config = dict(
    n_layer=9,
    d_model=256,
    n_kv_head=2,
    tie_embeddings=False,
    doc_mask=False,
    dataset='wikipedia_en',
)
Each number is 200 + 40 x the weight over its row's rms, rounded and kept within 0 to 999. Layers, rows and columns count from 0. The size before them is the row's rms in percent of the matrix's.

# down: layer 5 MLP down (transposed), 512x256, rms 0.0643, rows 471-497, columns 128-255
# up: layer 5 MLP up, 512x256, rms 0.0907, rows 472-498, columns 128-255
down471,096,227,269,196,225,208,174,101,174,195,253,195,220,187,189,270,185,219,213,203,273,213,192,250,170,201,181,208,179,199,252,216,226,174,148,176,215,231,248,237,204,194,200,219,205,199,162,132,217,220,268,135,158,199,243,93,166,165,223,182,250,207,186,165,198,119,225,211,86,140,175,205,236,207,208,163,237,228,231,146,207,243,218,180,138,218,190,188,274,233,136,214,190,200,126,188,159,172,239,220,168,86,248,211,117,188,186,252,212,187,195,164,171,222,163,153,193,187,170,137,230,205,78,206,220,259,173,144,148
up472,107,220,239,244,242,247,231,225,108,222,189,157,254,252,128,190,190,214,233,231,176,188,211,184,198,251,158,205,271,279,166,235,220,181,223,245,149,248,196,172,209,214,137,195,175,243,225,233,197,202,189,214,176,157,181,307,240,205,218,227,173,202,215,131,143,191,208,269,269,179,199,250,201,170,163,255,179,224,151,151,185,177,149,196,156,245,252,159,216,166,265,234,191,153,247,275,199,174,204,187,173,163,202,292,256,183,227,133,253,187,226,178,211,158,196,186,172,197,120,169,245,234,215,240,229,143,191,208,183
down472,110,141,213,230,179,200,109,229,269,171,284,289,230,169,198,300,198,201,151,217,264,215,198,168,180,167,240,210,213,202,163,163,185,211,254,194,275,201,259,238,241,206,259,178,256,220,205,222,248,205,188,195,195,201,242,152,156,201,249,216,233,260,220,170,233,179,248,220,156,138,217,170,198,217,318,214,185,208,221,184,307,231,284,224,224,214,174,281,165,203,171,168,220,187,155,218,209,211,110,279,204,161,241,77,164,245,213,255,202,211,134,194,206,231,249,190,188,260,219,216,250,188,236,248,150,240,205,233,210
up473,099,195,181,201,181,225,232,163,244,189,208,191,161,272,199,150,189,206,203,214,204,141,237,210,112,183,183,169,199,242,219,207,179,242,202,192,178,150,117,99,122,192,202,264,211,232,238,177,138,216,197,133,185,244,269,160,231,132,193,189,172,131,192,160,102,216,134,202,221,158,174,247,213,210,142,274,262,262,243,268,139,223,208,233,189,153,124,215,131,242,232,216,264,214,173,159,290,198,307,193,253,174,221,156,204,226,186,230,274,197,261,237,252,206,260,293,199,194,160,142,194,163,215,232,262,187,206,186,206
down473,100,209,252,202,200,192,133,230,181,247,229,264,170,115,204,210,157,153,154,250,236,202,200,175,222,181,193,241,202,195,213,208,170,173,152,111,258,205,259,197,201,164,188,213,202,147,190,165,298,245,130,279,220,140,220,193,208,215,193,154,205,174,195,240,249,216,226,182,162,243,234,167,173,189,211,275,111,215,194,164,208,170,196,159,184,233,186,192,161,117,194,151,184,195,136,188,200,280,157,205,254,219,190,186,195,186,140,178,219,201,217,240,136,129,232,122,219,189,236,251,211,242,203,89,94,160,244,190,193
up474,108,171,183,251,206,167,199,277,273,224,215,195,151,231,240,206,179,270,190,158,161,250,240,154,210,197,197,127,213,219,129,154,139,197,200,170,185,222,197,243,249,181,206,130,299,192,202,180,267,228,174,248,156,147,149,152,252,175,195,225,237,126,175,208,211,163,117,192,201,211,187,247,182,160,155,207,239,181,88,189,174,185,219,240,177,234,192,199,131,147,211,168,192,264,263,185,192,189,217,212,176,213,151,178,246,232,240,171,296,254,302,251,150,209,195,254,208,177,142,223,256,228,258,176,187,223,188,216,262
down474,103,217,295,176,143,239,210,248,256,148,213,228,181,172,179,161,249,150,207,234,247,147,210,226,198,150,212,227,240,183,222,190,226,287,196,253,211,209,170,186,174,263,220,139,187,184,162,215,197,149,288,192,186,185,175,202,223,151,222,116,287,178,201,187,199,175,186,167,173,204,216,137,248,135,139,208,261,208,135,228,159,237,207,191,232,241,188,163,221,238,197,144,223,242,259,219,107,290,233,233,208,247,221,256,181,289,214,176,168,214,120,159,201,231,203,254,232,233,156,177,127,185,178,267,298,107,156,201,196
up475,100,174,185,225,194,232,178,178,149,215,175,159,263,244,247,196,205,144,144,211,169,193,171,215,274,160,214,162,221,154,221,118,251,180,206,130,231,197,199,245,214,263,194,152,147,184,168,262,202,239,188,205,152,302,229,189,286,159,243,210,205,236,205,203,228,181,205,191,186,196,191,180,278,220,234,227,238,216,213,243,171,258,240,228,229,169,181,201,212,126,277,135,137,253,161,177,197,266,225,182,158,236,229,187,205,248,296,149,210,116,167,170,168,202,256,221,164,221,227,213,135,175,224,202,245,193,180,202,200
down475,101,241,226,204,205,202,176,181,178,174,158,230,199,234,249,178,228,199,184,187,212,184,192,205,176,237,202,170,200,207,192,258,156,167,191,209,215,157,232,168,218,171,286,245,289,211,170,221,212,234,211,166,220,242,288,176,193,224,194,248,187,250,279,238,205,193,223,180,185,211,244,283,220,217,236,189,195,198,148,194,213,233,178,196,178,215,222,179,198,244,160,225,235,187,214,239,215,143,175,197,272,248,218,226,273,120,180,177,261,211,189,259,204,192,200,177,243,167,143,230,213,167,208,245,144,181,283,114,207
up476,111,227,223,139,215,195,228,209,180,196,245,269,261,240,198,205,206,211,213,177,223,220,217,218,266,163,124,160,239,141,168,225,156,87,160,235,190,161,232,202,139,191,185,112,208,166,212,241,163,153,195,193,135,170,167,209,193,251,176,128,180,116,202,228,203,174,136,187,195,251,140,235,229,185,157,197,155,248,207,178,133,224,216,240,210,257,248,197,160,265,186,163,208,174,158,201,219,200,175,196,250,217,204,162,117,150,143,214,197,152,267,244,116,185,197,125,222,160,234,141,149,175,193,224,86,171,173,104,205
down476,114,136,184,180,218,214,167,245,218,232,226,258,217,170,223,248,196,243,257,289,245,152,226,209,165,274,225,264,161,172,153,218,220,196,194,179,225,121,145,167,145,158,189,238,209,248,144,259,210,235,173,292,280,207,262,156,197,106,199,219,201,202,197,262,147,197,232,135,234,192,261,172,180,194,238,184,146,163,219,214,246,279,192,245,217,197,188,193,193,171,230,119,209,194,200,211,129,212,199,182,168,221,184,146,241,186,221,170,182,221,213,178,232,179,252,246,175,230,156,234,163,268,230,184,314,233,227,223,246
up477,100,241,208,217,185,188,166,101,175,188,127,227,227,197,208,171,224,115,180,171,226,229,199,190,179,204,180,130,231,216,142,272,238,235,175,186,298,141,137,192,166,222,147,195,217,269,194,198,197,216,181,160,258,218,168,211,164,174,248,97,214,211,233,225,221,176,181,245,201,226,216,205,179,276,141,147,208,217,159,276,195,220,168,201,214,316,256,239,219,205,199,158,223,173,141,173,199,206,236,163,264,190,201,265,228,123,200,265,228,212,223,196,190,135,273,100,131,269,173,185,214,229,267,204,233,186,226,180,230
down477,098,213,184,220,217,215,198,216,281,209,268,226,112,248,157,212,207,229,175,146,257,147,147,251,141,229,242,207,228,154,229,231,231,143,182,185,156,192,203,169,202,200,218,207,217,207,167,165,230,235,220,246,235,170,258,210,123,168,174,121,144,180,196,135,237,176,238,150,209,205,142,213,122,184,195,210,213,107,225,234,243,176,165,246,173,168,162,178,267,120,238,182,152,214,247,250,243,192,189,247,165,207,251,250,217,211,297,154,210,204,154,171,172,166,168,161,210,220,243,181,210,241,224,191,239,195,219,191,139
up478,094,213,137,150,196,216,169,231,155,219,212,240,238,179,182,166,254,217,199,176,215,221,315,136,213,207,175,233,158,159,124,300,261,223,248,226,159,84,142,202,194,251,176,186,197,240,237,169,203,219,254,199,227,203,247,217,248,205,219,178,173,238,244,216,160,223,260,233,169,172,208,261,149,122,201,199,169,265,220,176,136,158,291,223,219,182,70,225,221,209,260,126,167,207,150,235,227,213,222,211,169,127,286,170,166,198,255,237,238,215,208,135,178,253,166,135,164,223,230,184,180,251,264,179,186,237,196,184,211
down478,101,275,215,250,259,214,215,149,287,193,283,185,196,273,258,171,161,165,158,231,222,203,140,214,194,186,179,183,259,194,289,228,232,216,173,197,258,222,152,180,241,143,164,193,150,140,179,213,175,176,191,179,185,195,181,276,265,218,148,178,160,159,88,213,178,230,212,159,201,262,193,190,231,236,162,208,102,221,241,221,207,205,217,287,216,186,179,199,192,175,186,177,202,141,238,190,204,186,195,291,158,213,158,163,223,208,256,196,210,187,156,196,179,134,131,228,228,186,194,293,159,249,153,173,237,192,222,238,142
up479,102,135,147,244,234,226,129,189,149,174,125,208,167,253,253,155,161,172,250,174,178,230,157,258,244,176,213,192,194,250,234,225,147,211,174,204,260,153,196,183,122,187,134,186,172,233,201,208,190,184,105,159,214,209,215,166,213,198,185,181,36,243,175,169,134,232,221,209,217,131,179,125,242,228,249,187,240,199,264,227,279,158,122,176,237,192,183,209,168,222,255,193,230,224,226,203,192,190,155,142,223,209,171,167,224,207,277,149,254,150,226,222,167,200,222,171,150,263,177,177,193,220,162,197,164,173,232,215,252
down479,104,194,248,115,178,148,262,231,267,210,273,212,229,195,89,210,213,198,204,251,166,200,290,181,235,160,163,255,236,143,207,208,226,139,186,235,303,236,240,258,229,192,239,146,170,143,217,200,264,126,203,211,156,180,239,167,160,187,167,111,295,191,197,200,234,176,202,205,177,213,245,177,199,213,147,172,195,179,188,222,135,253,244,212,256,174,181,213,235,250,116,209,199,167,172,151,216,252,268,214,164,189,219,145,142,220,211,221,144,220,195,177,208,205,160,224,196,161,147,187,201,146,209,198,266,181,131,193,162
up480,099,233,193,220,219,195,242,170,196,211,148,161,158,237,226,145,239,206,201,139,193,164,142,185,230,286,191,217,204,229,186,221,183,137,234,259,180,148,171,183,138,187,126,218,236,161,201,185,108,166,275,267,223,273,210,227,148,251,159,135,230,286,199,153,125,182,146,237,146,176,150,252,264,160,176,258,168,147,257,280,246,96,199,257,271,136,153,172,240,190,177,136,224,148,168,188,286,152,201,182,200,157,135,165,210,149,272,254,156,210,208,247,223,261,173,237,169,121,189,144,177,222,177,222,240,193,130,236,170
down480,104,153,215,181,228,212,139,139,111,193,194,230,254,162,224,259,183,156,234,121,179,165,298,183,178,132,178,178,180,124,185,168,169,185,233,137,167,245,194,164,239,160,203,152,188,197,192,234,259,207,165,192,221,196,209,173,177,178,179,252,190,151,205,209,223,228,211,189,217,237,202,174,168,217,194,216,293,249,194,152,159,184,190,171,230,247,176,209,133,146,261,165,248,310,284,241,199,232,240,241,179,255,270,221,151,119,282,178,181,208,185,224,175,182,177,191,213,219,147,237,284,194,182,201,197,125,216,100,87
up481,106,177,214,127,131,222,212,121,207,218,160,156,131,221,197,186,243,226,211,230,223,210,225,265,218,227,240,248,231,162,225,229,269,166,209,215,242,138,230,224,226,201,210,265,231,209,219,141,203,136,131,180,140,242,213,229,163,156,195,208,247,233,208,180,193,304,236,201,238,188,206,211,249,142,137,194,166,168,219,200,184,177,190,142,167,223,185,205,243,256,247,162,272,195,301,131,181,169,191,153,119,137,259,197,186,204,207,225,268,183,220,116,157,158,217,268,207,162,265,188,229,184,126,241,210,271,141,186,199
down481,100,123,235,238,170,166,202,258,215,221,204,200,240,87,140,158,164,241,118,245,200,210,196,274,192,118,252,211,204,163,146,208,141,256,298,168,62,207,206,204,186,191,131,234,221,249,197,248,278,231,175,171,175,242,142,195,195,219,231,183,189,128,214,217,179,191,165,176,135,84,197,195,150,185,213,148,191,184,192,220,311,223,196,210,121,210,202,171,162,217,242,143,228,231,250,171,223,198,215,175,219,202,244,169,252,195,232,205,201,174,237,291,205,205,145,182,272,171,254,150,206,212,217,237,202,159,146,206,173
up482,098,253,207,153,189,251,102,133,213,189,168,282,285,220,185,254,182,159,134,238,228,224,139,192,144,142,211,176,196,224,208,219,233,196,149,147,253,183,217,169,193,187,255,183,172,202,125,224,167,193,126,133,304,169,251,192,233,125,248,182,195,195,219,107,198,102,197,254,230,182,276,256,209,230,169,198,183,194,260,213,208,195,205,207,164,211,241,195,215,163,240,197,309,229,143,218,209,199,177,191,242,150,213,237,206,225,223,227,218,180,204,192,162,182,261,220,195,203,174,233,129,203,131,214,172,186,157,200,250
down482,104,152,213,192,223,154,208,312,216,177,173,173,210,222,234,259,160,227,250,194,249,242,168,163,207,262,265,276,212,118,158,212,204,332,262,150,155,255,242,230,208,130,187,189,216,201,208,213,167,250,212,260,179,200,181,212,163,202,184,267,267,179,180,196,241,139,142,119,137,189,180,101,136,147,198,303,222,314,150,248,130,254,191,178,152,193,184,178,208,226,162,158,197,230,141,88,233,230,270,228,210,212,240,204,166,212,259,230,266,228,170,218,252,198,227,244,171,200,251,197,248,128,164,181,176,193,268,178,164
up483,100,176,207,156,170,194,191,227,216,293,165,228,231,201,236,171,212,210,191,274,202,225,190,235,202,189,190,165,280,174,180,189,227,239,109,206,106,182,189,200,202,152,211,212,147,213,225,194,214,225,186,186,208,255,148,200,200,198,184,194,217,186,250,170,196,199,207,170,272,161,152,141,228,173,222,219,187,203,213,163,250,226,208,213,133,128,256,224,140,242,238,169,190,195,165,162,192,242,187,238,125,238,248,148,181,230,163,262,182,288,199,261,171,214,156,218,166,197,224,225,175,187,270,256,196,180,192,214,190
down483,095,205,184,234,199,240,141,178,101,167,203,108,151,259,219,241,222,235,139,158,160,183,188,98,222,195,253,165,178,192,202,203,161,164,185,172,307,222,209,134,160,171,148,201,198,228,245,165,230,198,218,239,148,169,220,230,166,200,157,149,146,213,232,255,189,142,193,236,231,149,214,252,195,228,191,242,243,135,244,215,206,116,159,236,172,192,157,233,233,188,187,184,196,184,190,181,227,243,224,184,252,194,165,303,181,205,207,221,266,191,188,213,222,174,223,204,206,221,158,225,208,173,151,210,266,253,198,277,252
up484,108,183,186,245,201,226,159,232,195,185,201,191,206,224,181,197,217,198,191,184,265,171,183,232,164,177,157,206,232,152,205,186,214,231,174,161,212,204,195,210,222,177,244,177,175,157,285,242,227,248,213,166,210,223,198,228,183,203,261,181,148,213,126,209,202,190,174,176,218,216,178,219,209,224,142,238,152,199,240,145,241,239,200,248,271,227,217,251,205,213,197,224,214,113,225,195,284,249,170,216,299,270,156,210,201,255,295,243,180,89,207,193,162,205,155,189,138,251,152,149,176,169,203,185,238,242,274,236,261
down484,098,200,207,190,118,256,221,218,220,212,238,237,229,184,196,208,222,253,220,225,193,291,228,255,236,267,179,177,126,152,189,191,215,111,189,189,199,185,195,190,175,154,177,166,175,239,195,180,156,148,142,143,199,248,205,145,201,196,207,294,199,179,239,263,258,204,260,207,205,142,144,227,237,273,243,148,173,171,258,253,222,182,136,178,207,124,185,130,215,244,153,199,219,236,225,235,219,136,275,248,258,197,162,149,243,130,188,198,171,211,221,157,223,195,186,227,217,123,215,234,219,246,205,207,259,185,192,272,219
up485,102,218,200,227,189,274,209,202,180,191,188,171,169,245,212,216,233,155,225,173,179,240,312,205,124,194,202,245,146,136,171,250,222,262,146,252,301,175,223,199,166,182,158,214,100,150,237,191,172,274,269,199,175,136,259,178,219,156,169,211,262,193,134,239,242,198,151,247,174,281,204,233,175,245,91,207,157,150,233,186,207,284,238,141,152,137,219,168,96,212,214,188,237,217,159,159,256,210,258,211,175,201,245,244,268,188,230,212,224,209,225,118,162,171,221,227,204,259,287,311,220,177,193,230,212,218,207,205,118
down485,097,194,185,196,182,165,247,218,192,275,199,251,204,190,138,190,200,251,270,163,197,95,232,154,196,218,168,239,251,110,215,207,202,113,207,201,143,168,119,221,241,249,233,261,126,218,211,144,175,246,166,183,265,164,237,201,179,230,234,188,225,128,256,165,215,239,234,168,221,223,225,172,287,141,287,236,246,280,197,139,239,219,180,205,259,223,201,201,172,227,217,111,221,190,163,196,212,239,143,247,245,218,173,214,141,181,183,140,188,163,209,244,225,176,191,222,174,164,163,192,158,154,233,253,263,139,153,218,146
up486,096,204,222,120,247,230,167,192,229,223,186,125,206,157,230,183,280,224,166,136,197,206,176,211,234,177,211,194,155,227,138,175,214,183,196,219,271,153,158,233,216,280,152,237,254,239,175,184,199,169,142,137,222,236,230,265,157,282,191,200,222,257,173,295,129,260,156,199,175,203,227,227,215,182,220,220,166,195,216,287,153,224,190,257,268,167,141,207,206,160,107,219,171,228,199,156,175,145,152,201,144,190,292,195,247,236,212,265,211,141,240,123,209,190,190,219,191,205,187,208,222,231,239,129,213,186,218,170,215
down486,096,178,199,217,165,170,193,168,217,219,232,214,181,163,163,247,148,223,239,245,166,199,208,162,184,186,155,173,253,238,265,186,182,177,234,185,164,185,187,212,124,174,270,195,146,210,181,177,183,232,267,224,188,164,174,169,220,103,176,227,123,144,207,102,229,204,245,164,242,165,161,174,226,219,170,238,268,219,227,193,193,212,185,188,196,174,207,188,226,224,235,220,239,204,161,238,176,307,268,246,196,184,194,203,199,207,155,161,223,211,161,232,214,199,211,194,261,238,242,135,156,236,184,232,265,123,259,265,219
up487,102,263,214,113,211,155,187,197,168,240,248,153,144,207,170,134,226,215,252,229,188,200,211,151,205,173,170,183,197,201,169,126,205,158,193,261,211,196,191,228,172,189,180,135,225,155,214,156,208,228,243,241,211,182,133,222,170,189,150,217,232,266,159,228,189,174,155,197,191,211,271,273,144,155,158,196,220,175,167,169,173,201,134,164,140,174,233,137,230,151,222,297,226,226,148,215,242,272,228,184,208,239,143,215,266,235,208,217,233,286,135,175,251,223,170,182,158,190,232,182,175,176,227,143,195,232,203,232,209
down487,100,265,156,262,176,186,151,223,185,260,262,187,243,153,189,224,108,139,174,175,209,181,214,240,206,166,178,189,215,172,278,209,217,156,195,209,217,215,188,190,181,309,183,217,138,282,233,209,274,183,177,154,179,162,226,180,188,271,222,139,187,209,174,218,224,171,100,178,202,167,199,217,217,239,165,269,181,233,211,284,200,221,164,172,189,245,190,263,192,174,249,136,201,288,205,212,208,147,239,219,173,166,168,261,183,173,206,285,100,226,229,207,177,125,275,133,208,160,255,176,228,193,121,132,232,203,257,212,243
up488,097,253,184,235,240,168,211,184,155,262,122,185,268,198,252,126,248,130,205,203,182,195,265,165,217,255,184,212,213,230,261,236,153,252,105,132,197,159,218,152,201,164,211,236,194,259,126,192,219,147,130,267,197,194,240,249,184,209,175,178,103,180,192,255,181,196,165,215,190,187,129,259,95,191,183,204,118,197,190,228,160,174,220,220,186,228,197,238,208,227,257,130,297,150,170,189,182,228,192,206,285,182,180,243,150,118,218,217,195,188,175,261,280,197,253,183,186,229,180,154,153,191,246,235,182,185,239,182,221
down488,099,176,212,119,170,192,197,223,276,176,248,230,155,212,155,215,197,238,224,145,208,178,166,184,235,133,206,209,280,151,111,243,206,176,233,262,152,218,122,191,229,219,163,212,213,175,232,241,221,248,144,133,243,199,174,230,197,217,300,165,270,253,234,121,149,232,158,159,149,242,206,156,226,184,183,234,194,162,227,194,217,193,215,201,203,207,181,157,163,168,214,267,187,250,166,157,226,222,223,143,211,205,204,196,275,199,196,169,176,201,239,169,190,213,200,161,172,199,228,184,154,235,181,190,201,261,173,224,158
up489,103,225,186,169,217,227,153,160,186,266,182,214,146,233,185,174,257,235,173,245,207,247,222,182,214,194,254,225,185,124,233,202,235,254,230,193,224,204,185,210,191,244,228,124,188,160,183,211,205,242,174,71,242,216,139,321,229,160,308,129,210,169,183,194,199,183,186,285,190,127,255,279,192,174,251,215,197,198,191,140,156,161,227,208,226,174,172,103,194,155,188,201,171,188,150,167,163,218,217,152,160,266,259,186,201,109,201,232,252,130,219,166,180,240,264,167,203,197,249,145,207,186,217,183,156,181,204,218,231
down489,099,166,229,181,235,180,308,223,221,185,168,275,180,178,253,190,164,211,179,111,190,113,193,246,204,238,165,173,208,268,149,223,161,158,226,240,288,220,246,185,143,146,223,249,171,223,201,207,142,234,228,256,217,200,237,166,247,188,173,205,250,246,150,196,220,230,243,210,220,316,153,153,240,271,123,191,163,204,158,230,235,200,234,166,200,175,182,272,214,223,245,236,212,183,287,183,209,153,219,261,208,143,172,153,186,218,183,153,130,235,183,268,215,176,137,160,190,166,242,191,179,143,171,222,275,215,225,208,149
up490,104,173,224,211,173,163,204,196,264,261,184,152,162,176,143,174,158,200,226,236,221,203,194,177,236,181,146,202,115,204,258,229,161,197,227,152,265,197,209,194,130,224,208,228,146,208,246,228,154,180,180,152,205,173,163,232,148,146,213,180,185,144,152,206,194,186,114,147,223,160,212,229,183,180,258,114,127,261,246,155,186,204,256,215,186,257,258,243,201,149,234,184,159,254,255,210,194,207,182,201,171,218,193,188,180,144,132,173,245,165,197,173,80,148,221,202,140,237,146,203,218,224,233,246,205,181,175,220,231
down490,102,193,213,234,197,273,195,120,250,206,142,184,211,284,258,263,203,195,99,155,146,169,183,252,171,211,223,132,152,163,177,119,176,208,172,228,221,159,239,196,202,261,252,229,183,176,220,201,153,202,216,215,194,218,212,172,215,250,230,268,234,240,206,198,211,248,180,258,248,113,235,201,209,167,109,205,238,130,180,218,260,189,176,207,225,181,187,195,174,230,194,214,212,148,170,269,217,212,179,169,268,132,128,226,180,252,245,304,147,269,168,310,201,231,186,94,233,188,200,178,138,192,187,139,166,149,193,189,284
up491,094,207,287,228,238,154,248,222,182,228,200,215,159,185,172,187,170,214,184,325,197,238,249,181,142,207,156,176,196,263,131,191,221,172,226,248,247,203,181,220,174,213,202,214,194,169,173,219,173,238,187,165,109,156,156,176,224,157,174,204,265,145,212,129,249,244,157,223,108,283,252,186,162,237,192,240,267,150,173,178,246,216,298,89,146,182,252,215,195,206,218,226,188,222,194,237,136,201,216,258,200,246,169,206,268,181,197,218,213,166,180,190,160,135,297,210,189,169,249,224,207,188,203,216,199,151,200,251,213
down491,095,186,204,231,186,252,192,191,181,203,222,141,232,205,195,179,263,195,210,140,153,230,174,221,162,142,142,152,275,142,209,248,186,198,210,201,304,243,215,190,275,197,199,140,216,242,267,175,208,173,246,184,199,207,171,190,234,202,127,246,200,219,282,208,252,190,209,164,87,166,252,244,217,216,211,213,194,225,246,201,268,229,100,215,200,189,178,186,144,184,225,174,224,220,146,190,230,177,191,220,154,96,236,167,161,156,127,147,177,251,181,219,127,191,177,201,284,243,210,264,175,196,266,216,243,219,215,202,145
up492,101,166,194,242,233,142,208,272,270,173,153,290,160,175,161,240,249,174,235,137,270,219,188,188,218,205,199,260,127,200,166,129,245,163,216,172,232,203,242,192,212,214,177,238,237,200,233,176,144,150,181,126,192,227,267,228,181,221,202,149,208,257,237,232,202,201,207,212,168,163,226,187,203,148,246,234,218,215,192,212,253,227,238,218,181,207,247,225,154,180,126,201,136,241,241,164,207,132,179,171,206,210,229,182,279,220,152,252,230,221,224,158,158,196,127,174,207,239,216,168,215,215,260,179,204,158,177,164,192
down492,103,176,209,127,128,243,192,131,152,235,259,199,152,183,184,277,187,165,193,268,134,216,208,142,183,185,210,169,195,268,183,214,162,198,267,166,228,155,122,234,236,205,196,196,178,261,191,229,227,248,213,277,183,137,202,183,235,194,187,173,242,243,162,114,225,175,223,222,125,198,240,191,232,197,121,151,272,199,237,185,112,174,149,204,248,281,173,165,180,131,174,159,206,255,162,203,224,207,199,284,177,154,213,237,189,213,220,168,181,163,228,225,267,161,258,181,215,160,238,252,196,161,213,260,200,201,237,240,199
up493,105,197,191,155,218,195,147,115,262,231,197,181,203,221,259,275,230,223,177,111,232,228,184,153,219,194,216,150,188,165,242,145,151,312,193,166,200,205,142,195,191,205,237,264,223,202,191,187,203,145,167,210,176,132,199,230,225,190,227,187,215,177,280,240,216,147,198,181,247,155,175,262,137,228,186,178,166,147,196,173,165,230,132,186,156,151,139,215,212,160,191,231,214,120,144,241,210,207,193,168,170,198,132,229,153,206,172,151,283,251,176,272,228,185,144,266,206,200,239,164,163,239,211,191,155,223,208,171,160
down493,103,170,216,221,202,205,228,263,217,183,228,209,128,224,144,233,143,200,143,226,162,186,167,182,192,180,153,210,211,204,168,252,214,132,240,246,228,192,187,256,215,230,203,178,166,150,245,188,170,242,271,136,207,231,246,167,189,147,239,227,239,223,172,142,226,264,203,255,201,230,188,138,259,175,186,190,277,242,209,224,289,231,292,167,194,263,193,233,201,164,231,181,136,235,206,211,218,280,157,240,228,251,199,122,223,240,187,309,213,165,211,165,237,270,244,185,186,255,173,214,216,205,179,194,255,173,198,300,306
up494,105,252,236,198,221,132,190,210,233,187,109,197,194,142,289,195,168,96,194,208,103,147,234,233,224,261,182,180,243,225,230,235,277,230,182,202,175,231,135,169,209,173,190,223,225,206,230,239,223,159,123,220,247,188,232,203,231,239,284,237,130,143,171,274,114,250,184,196,190,247,171,220,198,170,237,182,226,151,206,175,182,239,119,226,238,242,166,207,263,163,155,171,271,168,305,191,178,191,254,233,208,178,167,171,292,274,255,257,227,192,223,147,175,226,157,248,218,203,209,111,205,198,200,214,255,129,193,222,180
down494,103,220,136,195,147,261,208,157,162,229,207,200,187,177,156,129,217,189,189,156,270,182,153,254,184,166,217,231,173,193,147,203,199,160,254,143,253,165,198,188,231,241,181,145,146,172,231,196,212,201,266,193,178,177,247,253,148,263,161,224,256,214,207,141,229,155,216,200,242,174,212,169,208,201,171,218,149,219,201,150,274,210,220,159,169,251,249,231,138,221,249,172,171,208,217,176,284,190,161,171,190,258,156,221,148,210,171,218,236,249,206,190,190,202,245,97,250,227,208,259,245,235,236,184,183,209,183,234,219
up495,113,210,239,247,253,167,215,112,128,190,174,125,213,222,251,220,197,195,195,164,183,246,190,247,173,206,225,180,220,204,193,185,176,167,180,174,313,248,203,190,254,155,202,229,159,200,180,226,260,235,152,166,287,203,171,158,200,208,196,264,187,235,196,208,147,246,220,166,223,204,163,245,170,243,179,207,200,213,214,235,172,193,233,225,179,230,219,163,225,196,172,256,194,247,298,175,162,240,162,207,180,236,199,165,250,161,175,168,213,183,195,159,169,225,173,244,193,129,230,214,152,239,176,270,229,184,195,233,202
down495,107,192,235,175,88,203,201,225,178,188,241,154,170,129,200,241,190,137,189,208,242,224,175,189,201,198,184,208,201,160,185,276,266,222,201,147,162,141,128,231,76,205,188,202,268,201,202,201,239,190,224,237,196,239,144,214,171,156,245,115,138,186,175,192,205,181,300,212,186,224,143,203,280,139,209,195,191,199,223,228,180,202,195,206,166,242,183,233,199,121,185,137,186,145,174,177,214,188,201,187,236,167,197,178,228,199,237,185,220,131,247,257,245,124,242,168,211,269,186,204,230,178,177,278,257,184,230,243,153
up496,100,197,241,171,250,197,194,177,228,169,165,285,198,152,238,212,239,209,226,229,271,267,127,299,275,164,206,247,185,186,215,224,299,190,268,207,217,173,173,155,175,172,241,211,180,223,89,166,219,177,182,172,154,253,268,208,178,249,173,185,190,215,239,242,162,177,227,200,259,232,237,188,184,157,230,220,239,234,164,209,204,126,178,197,203,128,224,211,162,166,119,212,261,173,299,195,164,196,243,216,195,153,231,248,185,162,267,221,194,236,212,245,258,154,164,205,271,248,192,154,206,198,213,185,190,164,250,174,198
down496,100,179,129,223,216,272,181,151,192,188,110,120,152,227,149,144,208,190,205,201,201,147,217,246,191,266,154,202,235,172,274,162,161,196,145,147,176,175,168,246,125,165,236,185,200,135,225,150,287,179,239,236,174,184,216,147,228,253,197,218,181,147,266,277,233,203,199,187,200,218,210,143,108,197,167,197,144,252,211,201,180,210,218,202,207,267,186,294,217,97,228,241,221,181,207,190,168,184,244,167,161,196,137,199,181,276,211,202,243,195,131,174,201,240,230,191,169,132,221,223,219,227,183,179,303,134,191,181,175
up497,108,223,220,256,208,156,164,222,230,153,202,204,274,221,194,200,206,172,210,221,207,189,265,161,206,208,258,161,195,87,148,163,260,240,98,177,186,166,260,266,246,198,221,205,225,216,274,221,204,192,225,162,217,230,212,136,225,138,239,183,191,202,190,212,213,101,231,225,179,137,162,167,156,259,164,224,167,164,116,85,194,198,180,228,218,159,156,203,206,153,175,154,218,238,228,245,229,202,166,156,184,147,236,156,276,272,283,216,210,135,197,214,210,166,265,150,271,146,238,244,167,210,213,139,211,182,238,178,210
down497,096,167,235,196,203,189,220,197,182,234,240,184,139,102,205,176,180,208,218,208,156,163,179,193,178,167,218,178,227,190,199,156,215,131,244,233,184,212,222,188,252,182,234,143,143,174,206,206,206,175,192,203,143,197,192,224,259,314,186,296,225,214,201,280,153,207,305,268,162,238,168,241,213,222,174,192,251,223,234,274,248,196,244,201,213,188,237,153,168,230,224,192,227,174,186,244,232,204,233,209,254,237,221,120,211,230,200,192,182,241,202,193,224,150,179,197,215,194,146,200,201,179,222,191,210,218,183,277,136
up498,102,215,191,128,242,233,227,261,198,226,177,232,211,317,186,159,228,201,225,213,182,173,249,111,214,254,211,214,190,193,268,213,235,252,308,145,164,194,189,215,178,161,242,241,221,253,218,179,198,161,132,204,233,240,111,270,190,217,202,232,261,191,187,162,166,181,237,202,240,212,159,238,208,123,204,238,225,271,202,188,170,221,233,184,130,222,188,169,182,194,208,148,213,260,206,227,208,176,213,152,273,169,157,187,227,236,225,228,195,230,201,205,238,219,186,132,218,203,249,213,286,235,220,217,214,199,183,203,204